Weights of a small transformer language model.
Size: 12 layers, 3 heads of 32 (1 for keys and values), vocabulary 716.
Architecture: rotary positions, biases on query, key and value, untied embeddings.
Training: 150M tokens, 8716 steps.
Each number is 128 + 24 x the weight over its row's rms, rounded and kept within 0 to 255. Layers, rows and columns count from 0. Numbers have three digits each. The size before them is the row's rms in percent of the matrix's.

# o: layer 7 attention output (transposed), 96x64, rms 0.588, rows 22-31,53-63,85-95, columns 0-63
# v: layer 7 attention value, 32x64, rms 0.217, rows 22-31, columns 0-63
# gate: layer 7 MLP gate, 192x64, rms 0.189, rows 0-52, columns 0-63
# up: layer 7 MLP up, 192x64, rms 0.183, rows 0-52, columns 0-63
# down: layer 7 MLP down (transposed), 192x64, rms 0.296, rows 0-51, columns 0-63
o53 110:111108112122110110126128173106151137168123111119130132080113110147115157114104139127096120178141130109100139112115125132073148179171105109096146126136144107112110174148148096122152179151122113
o85 102:141146142145127150103177125157146108138131141154157143175168128115102113147164124190120108078124136153100140162125121132163129081128107114149180112135151122164121150112116118120131114108138165
v22 098:147111147099146135110096168127088146134131130144152124088124079052112135173132133134134123133107103105158122132101131129099089140121199123116106142127120104132123104100141106121140123124090148
o22 095:105122099119122147104131129121080140132102141125140131126142115145104140077086148103121155130186179156117139112083074106170104097146166130114135129145121172102127135109097135106127112144126122
o54 097:147172136148098104136147108145125096125126134127161117106128125107145152176105150136197136202134157119153122128111144143147119105108077127124133137101131096135109100144146132141171127159155134
o86 103:120159139124130117141088125119142163156124093133086131152111155143133092114147096132089104083083101101118110126189148155095150159122095106170133115147171124129117163131116109148123130129129146
v23 091:105132087134129123089101117130106109142091141128124097116123137124140161155116117146116153132128148138182124124143139135116119132158152179158144088174165136128150125153182109110173182111146111
o23 074:108112121095097086094131125129162122145134127081127136113173139107139126141105121121167115096079083139079135147090105178121126134127141157155116124125157163109120178140128089137131125141135128
o55 099:110131098120155148127146129123136126106090108136123090124158143164137117140101102144203116137140136074089121159127120107100130112143116161113161134108138154174130080158154110124153100109144126
o87 098:147113153153175142138103142155141142136160141153158125181097138120095149103169139132098177136154113134156126081135160108171128135107144097120145152153097092132112133120107157138101144127137160
v24 107:132178134175103145164109143091129092103132149106099116102114123146176088141151142115116152140117150183125096133123113128147161127157150122144136127139131107128128140112081084118112077107111146
o24 101:110085120137135126076105125126151102124145136100103117123083095108112160151109164124118096112123152123138185142134156120128139156148140080145108155120139122085093090157123152114105167121097129
o56 118:104142067142101105121102154124148095096121114168112111102093100136088105129113107099130122132108169120134097092142120114138142133158128120104080110152122086116109179144163147128105147112124143
o88 094:156108154093162133169171128151103171175129137146138132113136182118144101100144128135169159117165108157122125131137141140120106112125111173136170128133140162150173124109131136163120120151114098
v25 097:118138135112102114134153147175133100133125156148164082177139103135130115080116112131083154154098163145161168145120116144094133132153142109137153161121150130103150153080099131105150154124123129
o25 104:142170137145148133137148107125098157129142148139155126122113181095126111137138104119146108105159062112151164129134114146124123096108108152151082114093142114134103149064159122130113163128096138
o57 119:146123122182144148126117144107122132115133142135123135131151137137121136114112160164154131130087132133103065096082103117119121139164099110111144138178116116094174112138067120148172116110147145
o89 089:125120114089138119101132133121141122160113073131113117149112098156117104114118113099125171137136153143105149159150182106133121125119161118146126123093104145151091086141166125100101127193163119
v26 096:112151163143107134175125155125155158142154140102126100115151135156139103153131122103140117092102170115146115118129105179145148175154128130143116124190152162140102150142165142152148143162151136
o26 100:140067115141123126125127140116138138096161125135114137142158116116155158123138113152083145106129091131110163159128161151087087146133121118148097162062125159179161133121145110117125117126153152
o58 098:083134099129114114113087101133121161154114108119106119120098136119074083156133148110121059143139119091157135130160096150169107091129107132120133125171108099109150117129122119111121097136151123
o90 080:131162166109150100124147108168100088129113130154175134124134128149153131080133129154170176134114157115138081136140103076142149139137139143112141097145146101122097145118105145138139132143109079
v27 093:142139140080061134121115129146114142133079082096131107102135091084142140122126127120105143125108143161121115169142102151125126117140112179067127148115101147178128138138130126105133128104123140
o27 085:119157132097153095107146181199169115125125126111165102148102137146100130153117126078117136162121139132154101098111152139140122148108193137135128105119134153126125107134146145118134147109139165
o59 098:117135075116136103137114150124109161128097130111096164104120151099109123119117171121210085169149176124117123119144114101117091119128108163123108129168146118123117145153120140131118117124146156
o91 084:134157121160108181129135075089113119132157133141109105138173100134144127130139132134134155095128095105123135159091100129131138125130134088152123145102105123148105107073113088144144127109106068
v28 117:129091102123115120145112145100133109126110135135110160132070103138127102116155118097151112113136064120136134171095107132192156122096122154086138129116127102130127132154115131134157130170140083
o28 097:143179121134118131109148122112113146098126167131189119147143159173147104165121123145087102149113155156153132155133139125140152110102142115156178124147123151162103135115186130114153129097142141
o60 131:115117127098132136147129123084144098157147125143112123154145125134140185146159096132120118102146138174108126133154154145093135207118141120086151136156120129098133160116120126091125119186137125
o92 099:147118121141141139127110100165127131141118104144117139097121110107115140086109133127154169157129112083112105095114132101139107086167114153152082127097156098111106075147112093149099124090105159
v29 078:114127112133086135102131165144128133126125135158131130107096127109140121177154096141173149096135111163151133072098147151104128132135059104086120114128174158109120169107139114138134134113112135
o29 075:147110121122123127112167090100172110135108166075103149163125165140118101139092116140103165123115116133112127175151142106110114107165159119128136134100083091156129099112112143137112106107149098
o61 083:130156107150140141155149121185120104156116065128156119073137137144119088120125136099181143105142157156100138139137124135144119150148096096118107135156147136125093149109144142140142161150155098
o93 081:138163144123103116121119143110127155130157122125114140110134129111126169129149126114083097153116138094148137160093111126132159138101132188169139079138122158121180136104113144079117102137074118
v30 093:108109158131127161085148097133096146114130110149138166117116155097106091169107131131103133113110139081123130109113099068118118128111080094123129123138152105147155159136138139097148167159105148
o30 087:160121101136104116127108121137153114055102137149158124113103103126121127150096141136182154128139098125153113159158107158148159137148079106086129133085090128142157137136116129160118111115118101
o62 102:094119166126083152115142110159108101165154087104144120121144150122142096098126108127126097149151134084163164124130100110123116126179172149114134146142115127156118123103160167107161116142159109
o94 099:140116115125174112171144163067138138110134156160073142115151088152135163147138144129093144107101124143104131125094157135114084136091108161159108137114158139111119125128133098123095135106114143
v31 094:087125157133129143158120108142154149105092127116101143115114109099127104133143098149140149103141142137171109110114151138104155060124143111140099145118117133110126147091146141079133105174168178
o31 090:130136122158109122088103090098133114087097106113152145121105146126076093128123109162137094161154165140132143115148133153132078104132122189098112143100125130154166106145118128099138127151134147
o63 103:085120107108089128148119105117109136120148126156102138066125104145099151141126145122136139083138165115123101128124126132152151107082088127126130144150115115150074107111102149180134113123181114
o95 096:149153095118144133144140146161102143143140132138157126140151160127169146134116112102044095134129090126157126127132107130122154159143132104136155112115139145096132147108169122114105130098058146
gate0 108:114144106154141127113122126103136146137100123140164129130076107126165080114114086142143118153126107156121161094095177148131108085159109110125130105128099149127074139124132141096118142104157081
up0 104:137173119119149133152140114118144087155096108151116131134173176140114122117162076129116118115121153106097138150108157123120200126114143138094146099128164141125107143132100165131152111139121168
down0 100:139147132101089102123145128160110095120126134133147097119097110108134111099157145141111132124177109115093120090124108152128129125145162161104147133123169178126079146174165155129145132090148094
gate1 105:150145162166176142087133150122086138127111166102181157165159127124178126108132157133157144120131097142162106142157151132147108111147106161083145118136141126111116132133118122107087128109112118
up1 104:079136159122151075139136168141111096138092136091145112144119144113189146122095163128142128109138134119118128115146130122116157129152155122095129128121097126166104167147150198141110121121151129
down1 102:101133108117128089138090155114094102131132144137127118101170147145184149136109153104177147148155138111159138123170134079144099144141145103097114112079119122113160140146107169124143129135150113
gate2 091:144142106114143163125118110091119165095140082150148144129142118075146102117155124141160107117093133137121165101140170110117081164143135134119139124096110077113090100154146151135115103137157140
up2 095:117115160109127096120114129145188125110100123125122127138118115098139150165105105141144118087104162152147126131124133116122103095092103144118182174132116150131117085083105171144113153149093153
down2 103:187140112155150129149127138124131138123105093094136130148130103139139095159103112122077183165153143148114161107150124104123111130108120096147152129117151120109139147160120128159090108169126075
gate3 108:121103126138191117124141132128145141111127113112153160117139086109162129175106128125131131146169109122133149098088142134080156098094137153129148101131085131097097113123087165110096154108151120
up3 105:115098119134148159139103118115100116173093128121123146141131123194142135119145149160094128107137142106154164128132151159154131127134160129111104130143131095168117120142155126135073202098146131
down3 115:139133101152135136157154120147139125113116122150147159154097140101103161121110158132255111116105126161137102126126100102131125134135143154119122103146121138122112110139124138132097131145122156
gate4 099:112131119166169156131165115138108156170112126139130083142102136133161136057108142118128091099170126132127147118076156136164120143154130113131133110171113141134102146144130125088119108115096124
up4 102:163143119076149126077110137093104091124136089146100117121154145124137112141108175140120150123136164112147135113141128142119130181138154165117144148100143157162125136109176178126131135159115150
down4 099:115190105157147150157120089130145141099110138161110097167156109175078120121113159128100160109133133143117122112082095138165123122143142111118107144178160098129113134132125145114144114121102131
gate5 102:123126104064152098138155070145111104121136128129142149085127101103127125102109120138154152111145096148158134150131125116114159111154128080070126135159120137094130137117132097132173133138113166
up5 098:094099161113142126144123134118080157136092169124092132125126133155107088145108087118138138072153158128151130175165160112141106116108112155100123135112139103119119099104114149140117166087111132
down5 098:165150150117122147097154109116113154115054111157169145121109134137116133119159105148145167106100151105127160085149131075134158129135120136146098151106131117147178125114103117162145134116121113
gate6 102:122098128119157105157168137116144133151097148119159094159139117104142096169131135152089142179125146112145142169160133136165097148159085120112146155144124150082103131108120082115108141119140136
up6 104:126101162086138117078137138151138101125142164123132137118177134064112118096169102158123121108115139122120115142121125174142117156155152139110134097115088175125108124100142129137134164161099118
down6 104:144118125149134115136182139092109121133129088117111103134127122092170131121113099133121108122106137123134168122159105112147124115137126082129071154129129127147173081092099085129089153165117155
gate7 101:146150146172149143150127117099141089118154080143158096112114139090132146145129129112133146173112120121158106104127117141186131160112145090156176155091125145115134083134149111158118131134114151
up7 106:127119116109158162137087116146112084131107137148079080149104148124088126176146094141133152087102151121152165107109133135153130125125124136129140134093134109125169101161147111142174147161117109
down7 110:113133137176081140124158170118150123155112175085110098140142138116115154130109118161109093102142177130138153121128123156119119136126100168149132106113105169145139138119149105140062146123110120
gate8 109:123136118099088140070136201153128103135139112142134093132122129133170153141108119105137110150092119099123139152145103138126123133125127168119134095141103139089133114155075123127123142190107126
up8 105:144147191101141120127122123140118142131114166158118097136135105156098086155165119119122126078109128122148121143127164147132175122142090132108123175176101127095140155161137123112149124083124136
down8 102:107128083129157126087145157124092100122158132146124113104147136150133121141121134122161142150139121170157127120128157156117110118148158095131149117119171152211121127117123121119127149113190166
gate9 102:173123117120108150150123146114141125081137109104068138107122124121130134087129099128128209118114119125096113133115104152121138087106161112151144105138107093134116113166165122155123123172127145
up9 107:150098108103077140137078114116172122117111131094117124105117084082143116151100133113178140146142096116103159131155133128139125109119117155116106122094088117106137143090159161138144127085144142
down9 105:090127107114138129116132145122118160102112118164114164095153109127099123136145104127167164107111136135126096171137134118160153124082113152118134142131180154147090142158129098153108063154133150
gate10 107:141120153157121147137112122147093113079149129139124149120153138078135108126137137137138161150108137165110157119124134120152123140117113128084147163197117122075147099111143149179094127126136172
up10 109:117127114149126103191165073139083101120135117112091085157102159155148142110122155101134120070119123147079102146144121133147106126141131128099110102130159120140132097134123113102120123159116122
down10 105:109146095116137125126113127078163100113131105136078114145159085129151136138139130106121135142128099099146137127116158080105125091105105118107117127102092184127146120165139168155100116123144175
gate11 098:139120126119155117146124124136159097104168125098119146116056118108140101169111142108104188176160096129114123159139128115111128091102127116131136188149149131115125108136080125149137134134121125
up11 098:098116124109127138102115141106133100081132104114084141129102111129093144137143087122144133140134109084080116120099138135105115074105132133136131112108123127180157147167122149168092154106083108
down11 096:146142131141118129128140153110096128173155142145126087099116105086144085153150105173145139122148105122136076107136099093159137152123108132125127182114136114160134133063139085124117117127136123
gate12 091:125112077119113130150129101149127096129162157129169118148173103083116167088107120143090127144096118093147159131159146129092104128155164143094126149174129124133095148125113147116145105144125115
up12 098:136159159127110129116110088156129119114152158158096129076115116157092130132133131148108127116092146111112104152143097109135176117135144167122119101115124116069141129157103172139122159110084160
down12 099:100150137139126121120170136136122111148084131133082103104136133177107138127097127136134139130137116120108117125117164115084127127116174113131149134113170115128142096055127163105188135101136099
gate13 103:128152145148172175096094127122142119099101164089145097151144103146116141154104154155098125126146147143138132135066113109150131119145133121144113080163165155137095123110085143102123136142109112
up13 108:113109138139111166103135144126160102128133122179083131136147146133114111131123148146144121151122115121137135200171146173156160121140143131172089137120138134123089125150143116092169116168164122
down13 107:122127100130111100108124155113117091117118117111164137124094181117070135108125109133145124112137134171139127181134123134162128100146095127149104147086154094121138182109134101099178140140112122
gate14 093:134111123142135109127164146135103147092119121059121119152164157170119073122143081126116110152142127109123125136106122165149142129061114148155143144151175129134128146146100124139133120161136156
up14 092:105117110094154165135150120108168152122148137142138113104131145116103160107116147153100151100164113138095160113124128165153154174138105115106143136102163122143095153198099116150128098147126111
down14 097:135180099119093126160150134101139098140155135171126125140132145142108154145102146122194150153107155127120122108166161120113153149133121156161096092151144128112119092103105157168126163113124136
gate15 096:126096141152153151093102130080116127144117164088114096124126089141122113141136097176149154133114126126155159075141146113115101136096106096106127118111118122106147122152102102113103091125084088
up15 099:124120120208117104118097111114137085101117111146132066153117116135110103141150140148088114109125132137135106113172146113122131097151136157142155121121123090067146124132158122117107106114100119
down15 099:167123112136101108118163152112145150111169117119103150144121133127174158137150126121190149126150127135089142144149168122121118100102103142114118154109120091111127118149122086116165088114071146
gate16 100:119138112150109114174132119169132136113182114116135155071103115149142126124116114119116172127114125121119127164107131116137088098124137138155154119131103103117130135122151164152162148216139144
up16 104:146099075150120131131149095145146117111186085131118116127110133089101143164157120197116119111124153113104111119118130129141096138101145090134176116145168121116106108118120100099148150141123127
down16 096:100116141135134121094118146156122128162097137136141161138103117169144097133109126087142148099129139136082114166131137073117116122125115166096139105112120129110084097142120175091102089100153159
gate17 094:089126149154102139156104120096095086149096095106173114133101153104138103154123122128161144143138158135137144105135120166104148128115127119133071117146080139079119129109131150146101172153130129
up17 097:153138123147147126124119085130131126116122150147109107168121088200152123173122114129131102103117130117136115108138149128115129079114162127115121115162144135133178159140172166086143164162134116
down17 097:148099124130085134114117125168124135134116127136163133121117172101118121130136144098109110135101143071113089137095158104132152099120139103148148145120109097111108177112104166108192145109127166
gate18 108:119128106133151092153121103104099091161131134137139088127103102121125105076116124143129137127153172120134136080100109164144141100137129135108125100172141131111138148116130136114072160174146078
up18 105:131092108147117113107142102094079104137119136162142152128088098139134153091126153110092123105099130133116107077095162113130137129145150155090117132109138167166126104146113166151105169132125099
down18 103:140131157119185122118148144148137146112096160098114139137116125100120153139165136157097102113177111135120164182143121088101171156122124103114123110110134114113060107121144139142127110100145129
gate19 105:113135153163146131152126100130137104126109110137128103146182108093165107141122123139118127130152108136153107127150163130138096084149152090099137141146135102152110131165118172123139201080107120
up19 102:120142184092140159142159139155127137165130132129139140156119102111140117169105142113105123141145121172112113113167084150098149114127151091098147177143122122125166136148117121112115154101074155
down19 107:126132103150143109139183091143135146096159115080118141114118168134115125135098122142186121105117157138130103118116165135125136123153147165087127095086148066128126145132133117121143085122156113
gate20 084:137102059125151099102112112121125126094115118115124104136125102150144093106161118094167075120120097128113154119117146080126098153131110139115089122096110099103153121141145156161113130150090122
up20 095:143134151121121155148170156123106150123126081146145111148125118121168168142142094142135139179101139113136125144107185135102131117146099132133146137134096084126084131128158115154058118116113113
down20 096:131089108169097136080123124138162120121111161132106115127138107119125139131187112160112122098111102133110109151127143171130136137120133153128067094110121141096146109163130131084190133138116148
gate21 086:080160122105145152094146140080138132120137144173143117154133107110146137129140094125151093134135145088101171123130115130166080106081122158145130115129154120138119076166117126128119087141152137
up21 096:127135142117121154119121175130172144091160120128107149175116121122172142115104119131107119155135129112152176122102128109151112165127126109134087162137126125156156120098144153078195153106132115
down21 092:084129146150163119132158143141142133115133100118111134121069171131140101144139100108156086101100127119106120144171100117151112110083101140093136106120159127178130131144131149105118100082105113
gate22 092:160133124140143113143151092109122146144096075115144105108137162123073123156085127110106127095112116115158124138114134124134127121132100071119135100120100128099146087155064132086120117144143145
up22 099:128146114105137082148119086156100140121152127114144091129111128109102136134110143153128152178144171114058099118126096142148115140108136162146143096116114176158130105131134103092138096113101123
down22 096:129153131126166121139127154106116096089096128131161118141141185126151147156104148102103124091109106110127104129108110135097093141192112087123131096125135180129102118101103128089141119144134156
gate23 106:143120101126150165093091126101138147133124134086135137119133138125142080088147142102119105132122151120119123142134121150149123124120122117122104144129089146120062147118122090208165095149160110
up23 101:120125127138114162177142110119119144130148110160146103124103103112126113134143145120112161126135177116116117127127166132105192129164120112139173109115120128110124064114159132094139098180104094
down23 101:161132127122133116112157148147114122112149138117142085145160131147116126139119061135089124095137113140160106137110110127170149168122126154086123128145147121107123153193114176164109152107138096
gate24 100:127120105139139095081119093151103084130133113134157106116123115093173133126109149136136152181087146133080133188120134144127104164115131135124163108118090116100142158175150131124109137132125129
up24 105:124154082127130142116108120087142093108151145141096116150136167156120144097118174125165086117135095080140118156152116123105155125132142084098129106106123092125153107143179135137136093110145148
down24 108:161117178108129144128106138150113171092131143121111121107119101124130123132149130128173113149163078134111151100152091122126149192122120112160103154131153140146130098117120123106144117184091157
gate25 098:139144089137175116125145095112073109153126082128149126104104116121136089142117082136126155095119116115112106119114150188115202133135122103164144129126121151130129106161109143145131128116118109
up25 096:091150139134085097112127190119112117128088133118078127124127104138109121168092127125107152173146122090136144119138137099118086097140089158139134109129134150104131119090116087125102137118148091
down25 094:156114084115137104127103132134147143118143141161156094077115121139138159113113119124086142131130094112136138120119129158126064130089109134116152127095065096118134167116102099113123117162091132
gate26 096:143164132113145118119118155162078133122156106139143167133073093121099166156153179118172144104125078159118104136124160152114123127127127135094092168095125141129112127139136120135123144157109141
up26 105:113169119168134147156140127131133137124092152131137130117125162134146124116114124096105125147115124121193153167142125158117152159125084120142121131167178162119136097129070119119144119106104185
down26 102:111155152115128110127144160116076117127163095108119118134129112141128112164167126134175117116138112185123144102100170090100080145119102173128132152137165153116136143111129143133121086148098114
gate27 102:121116091154092132128133183092133122120116128124130078143149131145130118157143096179130152111133154112121121150082120103136127121140163138111128189086135091135101167119129144160109158146119094
up27 098:118124141131118114130107165148117132128074094154075106079107132125089119140117136098154118077119083121163142153124154166106110098167097096116130124149145144134108126154111114164116141152109131
down27 103:147123142121135163120132103139132148166165156090131117132155142111146111135125120136148122164105068102142129123136138112109132101114135123095128093133124102157116119108110131061052157150155160
gate28 114:150122132109121164135160120142119115157116124081105168150128084109133121139097132146136142191107092096106143150113115097145160166113094131133111167148144140112153167129085126149149167126145130
up28 105:107149140131163127099115092160159072149147101136144103114141151136112133147120115150166090106127090113118153159124105100093149088142158114157094100101142116097118107107089091121124155145125130
down28 104:099131129147157126137113115126148154140100120112117141118156107142159059105102171137141126110152144128111125109103110098127151134131140137083126168169126142158168123100149161119074149180142121
gate29 097:157170108127135172124153177124127148109140150115131128118143098148131137086138148145063120150135158120185159112118106124114116130113112127117129150088141138073182153144145126144160130133112114
up29 094:119104111119089168137117141164144148117147095105115169130131141119137184097096112159147147111123168102114125093135143126185146088122093145088143133136108126089148163120115099127097131146137118
down29 090:136130125111127125109121129084130064131143150113119108159111114109112116092132149083176108141132129110142126125110103160120121155102164106130117088138140144099160101139072136175137111109136181
gate30 101:125147104159114139127082160144132128125141104155147142132111099122134169073074152146129151123093129159136106131102113148156116107167138124117082078094100128129107067134133147138130131110121135
up30 104:106137162112126129087143116084126113120121129118097145107085133122105092128147171147122161140105136149141117061122099084126107079134188126107139118121114108118141150109120099146136113130174128
down30 100:126122111114162102161125126132120133108141164061109120142136091130166119157125072126131050138148148119108142140132131108104166151104097119139112168113096155120143130143104141145122142127095109
gate31 090:178142119094084163099150109075122132113136152130130155126150115134133105143161133113173125125127103113136131146095156153162100082120116168086108129108105152101134109171155143113133103102128126
up31 097:117125101145100097140135108124083125094139122121096179146116180102118157126137143161159108116116139113146108125121144129177126073167113145136140134094096131161099126111141136123162111181129102
down31 095:128113149110133122133133141103120129093117134101107122128135145095119156091124161151213124107149126132097102145095145177111138087134111105152180112117126132146135142145170115113135149173112098
gate32 101:109123154133168178108140132123101092113144157145154098139095105107158114142165161112142130102117114108109121138127137143098151146138132123140162136105126149114111156085141117090200147076127120
up32 098:135089109160118143155096132134147103116118168109144136150163133110162131118120110138156145137157130136175104134098117114143096106160144094098129116138152111166198109148093145108117111177149121
down32 097:141101163132145141146108173095117120106132134110156128184158117102090123150126134109143167128142116166126108151150075134137123124184142104150117109152128162140145123134106115104116144063122151
gate33 105:129099142085099096145158111101110094109133116083172136129146128142109116160197138096139139134131144128118129130125077148146113132138160147126122148124151152114060124133153128118158113114160154
up33 101:169115126138145119167117126125160111114135135140133118105131139167131100136148084121130185129121184115095151119130123135114186137096170152122118106184125114160119157136127166132160125170130120
down33 100:131161151111121132122124173139155116149152144137134160123116135132113168142106097119079143134090155143160123144172156115148112101132114146116129134124123085137203118148108123101180130134143176
gate34 109:132150120175122158150140132167127141116112178114130103139161128133145124176100117127168098131142132129161123096132099075131111115114151062115136123141108102098122152144111133128169114161133087
up34 102:124216149119145137158178137106164169111148133095134136140115121124128110089128099123086076121134090122125108131124134086095112123104130133110097110112124149142087109118130152126142121106121122
down34 100:131124097111111133121159112079134123115096159126128157186153158122132141163093126126145096131128153122095161159180119132121133124181132145103123127119155106103139077137112136158088108158112134
gate35 105:110118133096136112120127119125097145086132143135112131136151111161163086129144139125140137109065103135103172152120098149147142173171118107132137139073130108142133131135118152153157188094124143
up35 100:144122111176129149099118113116127151115168096117129147097053161105119123154148098131127094149092155128113113153093118138118151159117107137168110127104084164140133097142118088140114132122152138
down35 099:120123132132089124137090129165126156103085134144126128163159133098132148144076136106104138112129141106098138102163146142124113061123129138071174132124149160113134149141112109145091139155124159
gate36 106:132126126078137159127125128151111128110113074154140104117107134161126101137146119139105119119096119091137106126066120141126108177097108124081151153133111081129101150164135114145123164154090147
up36 106:119144097111173130138121167109143158130138184157128124146141090117131141143124092148100102147106161142108153118139160086106136127115151106105146106182148143104103119131110092124105112128075162
down36 110:121120112097107115158113156142112105128133141151146120117098129177172130068123134084096179126119090126148110147130120100102105130134140096156106123122123159154099113139155129161080156157103123
gate37 106:110114146161128158119135121140147092109116140106111102073139144134153123117157105082154164134160121116087132162126125135133105135104089133121159106105101136137154159116107176129152165154163173
up37 104:106103117155131085130133122099114117141056156129111110137101117138119110148115134158148128093143163132144081102115154101147089145147089151097126118118134122150121179098113159104130143126170100
down37 105:107143148149062115158147129130161120165117132116125092157162113123106137161138123116138113086132141132141160148125135118145103058132108135116150161119124115130146139154133149065132143164149168
gate38 097:098073124092099172104156151138161113113098109127170098142127112124129099118175142135110151123145070118116128131132098136165169165102096116130170124131115112115135129138108172118125115140113115
up38 109:127115080090117130192127131150104161056126133105135117191103132120112120098142107113131117108119115099096158127133136121167142103121129126131118107104109142096107162155154135113119096115150113
down38 102:182157145132157135079142078098133113119145150127060115106131140120133170128094091144081102119114129120118128119115092151101116141131122142114116158133149111152149100122119079154113140141141107
gate39 091:088129105082139112102114140118131158141119128145164092171117128168103102149131155112127155104114110129139158147112123106108144146195125126083137137117130135130074146140096114152174128166140120
up39 098:105113114069152103131095134158191130134105138109124109144159119141129149152135119157094132156126139158117103138134151128115117105190116144134145148135112118116059169106134112118107131163125153
down39 107:101128143140091086123136120097137120149132149120070108128101160143115093118133122135173116167152169127112119113127094111152127144056158135147129096076128146126155124134120107136098094135136144
gate40 102:109170093132163166141133143104103131112139133125123161146065154103172124125136169141085119147158144154148157141136134110134144119144098127077093132109102134132111094137171154141118147119107153
up40 103:109088114120118148130153125138133141165137163141104122086152129156127130159133140109167126106147117113141157120117130171127124097141075123108146150117129092083150146124114091168119115155054139
down40 098:150164149149171134195090116078128139113101138094109113114128137114124157087137142131122179101151143162129182124159110111131146106115140160127094122145118166103131121120121143111147124132158133
gate41 102:045177095136164134141139131109129110117163129124140131147123143125110136174162117089139145142154087112136118162103125133135144106143164159136130141112121119118065139108088133122112133097132125
up41 098:161098129093102110135120117094161121140048128130099110113127107117174110091117118114128151102118127111159126085138106175126135137123143192126130121119124123119137114129080120146125174149119130
down41 098:123156119106151105154113092061142118140150127099084142141112130157075133130111164135135119143114150107133142104093109106072124111131111164110146120084159115146091100116135100114154123148118132
gate42 110:106149131105125125141106121148087103126090148149118086099130108175095160124098156091181139119133101145150111167072110128122082120123158130120139127132095137132140110120147171123140127117088116
up42 100:151126147126132116111119122083129145156098109146106095113133093166137179095109115116176135072140090118149139124141167151148111113156157128119101114142081127127104144136157139183130130109104119
down42 105:111144167137123124175141120148171182119133123118142144145103176102117160126132119105104137143104127127102111125151124107091156113130146109092144108152103137136167177116131111087123147178157092
gate43 106:124140113123156118184171136099088096138144153126140156106133103142142111147081099133124132127155127145126134074124098141125126161110157120148179193108088148117118143137123137111102132160124145
up43 100:089102093149125090129167135162161145149134159118144147147123105155151100143136161151129140117109096132148124125121152145131118140106109152138134104154178134124155133177161104082117109182164129
down43 099:132095066079100112121128108108114156135125167106154139141131147086119137156141159136130138126130126110125120114120151161133083122101084144088176127128138133104147105099143136115142093122108072
gate44 094:142147135138120126133147115084104107123136132147102107087134091125073094156170152148114184168115130099096156136108148096106097125145094097125161128123130090109123142108153095111143102118138132
up44 097:133142104164111116146069137150129107103116116094136164103123173153118122102144132147111128128120118153144080152074127159096154121156139172108099118076112164116096119129140108115154125115118117
down44 103:117128131136146104165140099127124100093090113126107140078107123109136075088116159136152139183117148128093124150120138095124099109107130115072136144110120108140147128137092158133139173116099157
gate45 107:167133117138162139124129145147159142118135129088152137152092069122122163119137143117086127163114151142106152107095147136188118093154141121096130130129096166151135137155108089080142123133130106
up45 101:150101162096164125149103139149148101094151166113139157137141131163108135143102094116156146148106148115117138094116134149106167114119162140096089088107116111154114146103124108085170095118103129
down45 099:125115158141080131108143117126131127116139128105096146072147146150182130097137138173127171114161122139102085101131131107154128135125139157174154147097167188136133139115123119121159134117139142
gate46 104:113104120143160125103142176118132069105131109090149101100149086150159110136137100151135152106133116133149147110095134169117110120131122164121082128100118077144118142183126133106111157142137114
up46 102:157128146102137139098131154134143114152120122172147140130128133095118152107114079126123141170156167187143135128162173139146117125111138130085191137157125141100120117114149131179135103117146108
down46 103:127127131092145120124150157149153142117140134144139116135174119099090123092124107155101147138136132072111152141138173140133116119081117160131175119157129121139078116089083125135080151110122101
gate47 106:109095119136139161117110085121150153123098107095099117118145069104158122112135105119107154124125127106157122057129079148168162134126112098161153121132114155131119153153110144109166132126132142
up47 108:129136107119160120150120093120146059110114154128179129132139132137148097113165100133129098154111136129167159142113093174104127156084161109100114131159138136173142124145143150136151115154131156
down47 106:129074142092130150121106081120127123162087118089096109105133115108162090110097114107166147158126164106125158085156110148122118095107108114124151098151137104135112159144107116101103141133117119
gate48 099:178098125137138122138137148101129175144119144119166127146111089146100099152128079144100141138096146119113174120071093112134165123137148148130094117149148141147131095130165132147137147140083144
up48 099:172107178153168110127088113136159147138101140135114116161112097116134129150133140117132118154138146118156155070139141150099114124118122119161146097152084114114116140140072088128144149153159100
down48 101:102102126093120139132124113150081148085141133163115142125140135090131130130112131129125127105147138142061139161115116122162177122188119125109125149125154162175134109170129144142148123089096142
gate49 092:100125170145116151141167121112151080110142062092108148105120128115119131122106092177116100112143141150144153110125088154134132098136103135130142140137112086125138106119155170125094164161127123
up49 091:117132134138150143148152102114134164179138086136098122164127147129085133140141131115130169157145118155111099110136122175136094101127138148119155141110163110122122100116117124117052162105168110
down49 096:172122136101101130096159140140150147163100108126122113135131120121167130095141157171178196163136133133151107142125136109157160134171074144139114142125136105132145161135134127094146128153118118
gate50 107:136140113142151090100099126137091091154154133141114141084152114140120150104151111161120134125141121099095132149119098116154157041138117137150144121159131122137105104175130142083134153137155128
up50 106:169154157122130126140091106113148134138095122091090116107137145142094124110092120129160122118152086111104105081113138138124135146133163091148178070138129136127096128146186107122136133111139140
down50 109:122097132158146124107106174138142079100118158089098131130120111124131103150153141129145151125108148121165114145111115113110110108109148115119130140082104175108184132117163131168061124117134132
gate51 112:124145114138135078166143170117085125108106120078131130111122109168120172156114109161166161117145164119128110156088124084151171131118155113136124133110100122104130092146116165142126117133149125
up51 108:085090131085114134144147127131100157149136148109126120119170088115146106145125120134112140180119137115157143148143160127108113177122166119154100140146094117090164139179174145126154120113127137
down51 110:174126139161107131135114128153116131118137131150136151100130133139127148121139120125191102098117139133130129163188123128126121143045091145113144095190136103109101124091123147117117120128132148
gate52 104:171121127160135155177084130091159080145129094109145124099131115154111097144154118158128108143128157129153117175122169133115142129175119115080164096118131135102096107127122118142133124131097135
up52 101:112119102141142118131158125131135121131118156129136107132168143102108109147125172101070122152099109130136167153093127154117138147134147102123088191124135133103121113141090136116123091103125056